Weights of a small transformer language model.
Size: width 384, 6 heads of 64, MLP 768 SwiGLU.
Training: a variant of Muon for these matrices, 610M tokens, 12942 steps.
Each number is 128 + 24 x the weight over its row's rms, rounded and kept within 0 to 255. Layers, rows and columns count from 0. The size above them is the row's rms in percent of the matrix's.

# layer 5 attention query, 384x384, rms 0.118, rows 215-225, columns 256-383
size [109 123 115 121 112 107 108 110 106 112 100]
[[171 142 130 142 156 127 131 170 108 122  96 123 140 141 131 144 137 152 101 152  97 135 166 102 143 102 167  85 136 150 111 143 133 124 107 124 111 178 123  98 127 150 109  95 140 129 171 150 134 121  97 111  93 181 169  99 102 139 123 148 168 137 116 141 139 119 147 141  93 136 137 138 114 135 106 210 112 101 143 109 135 121 133 142 162 167 148 100 141 170 113 127 163 113 130 143 153 124 143 115 124 134 131 159 134 151 145  99  62  93 160 142 105 146 128 119 113 132 108 161 155 131  91 127  78 128 162 119]
 [145 135 130  96 140 112 113 148 147 138 158 106 115 135  97 115 144 109 120  76  82 151 118 136 142 126 147 121 133 158 165 179 133 144 125 136 140 159  85 122 171 133 137 146 127 125 169 132 153 134 130 114 100 118 109 103 103 124 106 129 137 137  93  93 132 137 119 129 135 132 135 145 151 165 153 136  91 125 120 112 134 107 129 117 158 144 102 116 104 139 120 156 119 110 149 101  97 120 149 127 158  94 154 119 146 174 128 124  65 129  89 140 157 174 105 138 111 154 140 180 153 124 131  72 129  86 107 117]
 [ 93 148 118 165  92  82 163 132 110 120 161 118 103 116 102 120 143 143  98 116 116 168 156 117 112 130 148 128 125 126 142 123 107 114 144 105  97 108 110 122 142 125 138 100 109 139 160  91 138 159 132 107 159 144 134 144 152 144 115 117 126 127 126 116 131 130 127 146 123  97 161 169 117  99 146 105 141 156 162  73 103  87 158 103 123 138   6 127  89 126 101 136 113 132 132 158 134 137 171 118 172 127 171 126 111 145 133 130  85 102 108 117 115 139 146 166 147 151 145 106 177  93 104 143 139 143 180 146]
 [101 138 106 141 161 123 127 128 132 136 118 130 144 102 137  86 108 127 125 109 130 144 106 126 133 128 163 135 126 123 118 115  97 121 129 158 116 134 147 131 111 133 133 138 118 146 131 138 140 119 135 106  97 116 148 144 136 105 156 129 125 105 145  95  86 150 143 117 151 135 124  92 116  93 120 135 115 108  78 129 136 149 102 149 146 120 106 145 121 128 146 139 100 161  88 139 135  99 146 114  99 103 140  78 129 126 109 164 147  76 140 120 133 125 157 100 103 108 177 102 135 117 154 168 140  93 153 192]
 [139 132 150  68 177 102 113 117 130 109 132  96 103 140 103 110 122 120 131 133 133 160 154  95 133 112 109 113 128 112 127 190 161 173 113 174 120 121 136 122 122 141 132 173 149 156 113 115 137 142 117 168  90 118 152 121  95  53 138 133  99 128 140 163 101 126 113 108 134 152 130 148 126 116  94  96 112 106 115 159 113 131 124 138 159 120 226 162 176 151 114 134 115 134 150 144 107 120 172 106 143  90 113 100 104 148 121 141 137 191 141 168 170 106 153 106 141 142 131 117 126 134 126 125 161 185 115 136]
 [ 91 132 130 159 132 111 127 147 152 115 156 136 172 142 163 130 151 148 165 121 109 136 134 106 144  93 115 125 165 150  88 148 132 177 132  92 137 114 128 133  93 137  83 106 185 133 141 145 117 151 138  82 104 119 153 119 114 152 106 123 108  96 126 141 113 161 119 135 101  81 111 122 135 152 143  95 129 138 118 112 175 134 121 110 138 158 166 143 126  88 111 144 139 157 115 127 132 181 164 126 164  77 116 134 140 112 112 131 103 124 140 115 142 168 117 136 106 149 111 156 102 135 111  99  96 101 133 154]
 [113  96 154 146 161 137 120 115 117 118 118 112 118 127 110 124 116 110 140  98 113  85  79 168 149 115 103 114 116 142 160 139 155 155 154 128 132 115 151 115 131  94 111 150 128 156 131 133 138 127 138  92 187 143 131 172 148 107 158 179 118 135 143 140 152 125 135 147 117 144  94 132 159 167 123  93 144 130  86 163  97 197 169 105 108  79 149 101 161 139 146 116  63 130  86 150 139 150 106 129 134 100  92 162 130  97 160 159 137 150  98 162 124 107 136 169 165 108 161 110  96 168  99 122 108  89 103 126]
 [143 125 129 140 132 108 135 173 103 162 185 134 168 141 159 174 106 146 162  98 152 141 131 141 101 165 136 137 118 147  91  91 122 160 123 123 142 117 102 107  93 165 109 147 180 122 149 130 104 128 125 142 109 110 125  83 139  99 142  99 130 135 133 139 114 123 131 148  93 132 141 150 134 126 128 141 106 140 156 122  85 121 134 139 129 141 116 100 109 130 101 158 118  91 118 103 130 116  98 176 154 147 116 155 104 108 159 124 144 185 142 138  77 157 138 118 114 173  58 153  94 141 149 116 107 134 108 107]
 [135  99 134 140  96 106 127 107 120 135 126 167 124 110 132 135 120 127 100 115 138 158 102 135 135 127 130 132 116 127 103 136  84  95 106 130 117  77 109 121 111  75 109 149 113 131 125 125 115 116 129  95 108 128 116  99 119 143 147 106 125 141  90 113 167 137 131 121 147  75 162  98 124  75 166 161 112 125 154 125 136 119 135  92  93 125 127 119 100  94 108 135 125 125 117  96 119 125 140 136 128 182 138 123 110 112  96 138 116 135 123 107 102 116 118 156 142 162 130  72 189 106 130 144 133 142 107 160]
 [155 155 141  81  78 113 123 126 118 134 139  76 110 136 101 139 160 125 154 128 146 132 134 178 105 149 127 114 169 121 123 115 140 134 137 192 132  79 110 116 120 146 162 158 173 138 129  94 114 156 122  94 143 149 124 122  99 144 142 113 135 158 110 112 158 135 181 111  91  96 101 164 153 129 101 152 146 139 105 126 151 146 147 141 120 132 139 115 111 146 122 129 125 107 114 116 142 139 111 116 113 132 101 131 142 149 125 174 110 155  94 121 120 111 121 153 106 183  94 121 121 156 158 101 114 159 117  79]
 [134 112 151 134 112 156 122 147  97 140 126 114 127 129 153 138 160 159 140 171 113 124 140 107 141 117 103 144 110  91 149 145 152 181 118 123 126 109 114 119 136 101 167  86 139 125 148 153 180 119 130 117  98 121  88 128 150 139 138  92 133 108 128 179 139 141 133  72 148 111 152 110  94 128 124  98 159 123 142 174 163 129  91 162 110 184 143 181 107 122 130 137 171 155 122 129  83 147 151 151 181 118 135 106 105 159 112 143 129 139 154 117 126 148 127 123  97 147 147 143 122 159 127 145  83 105 142 139]]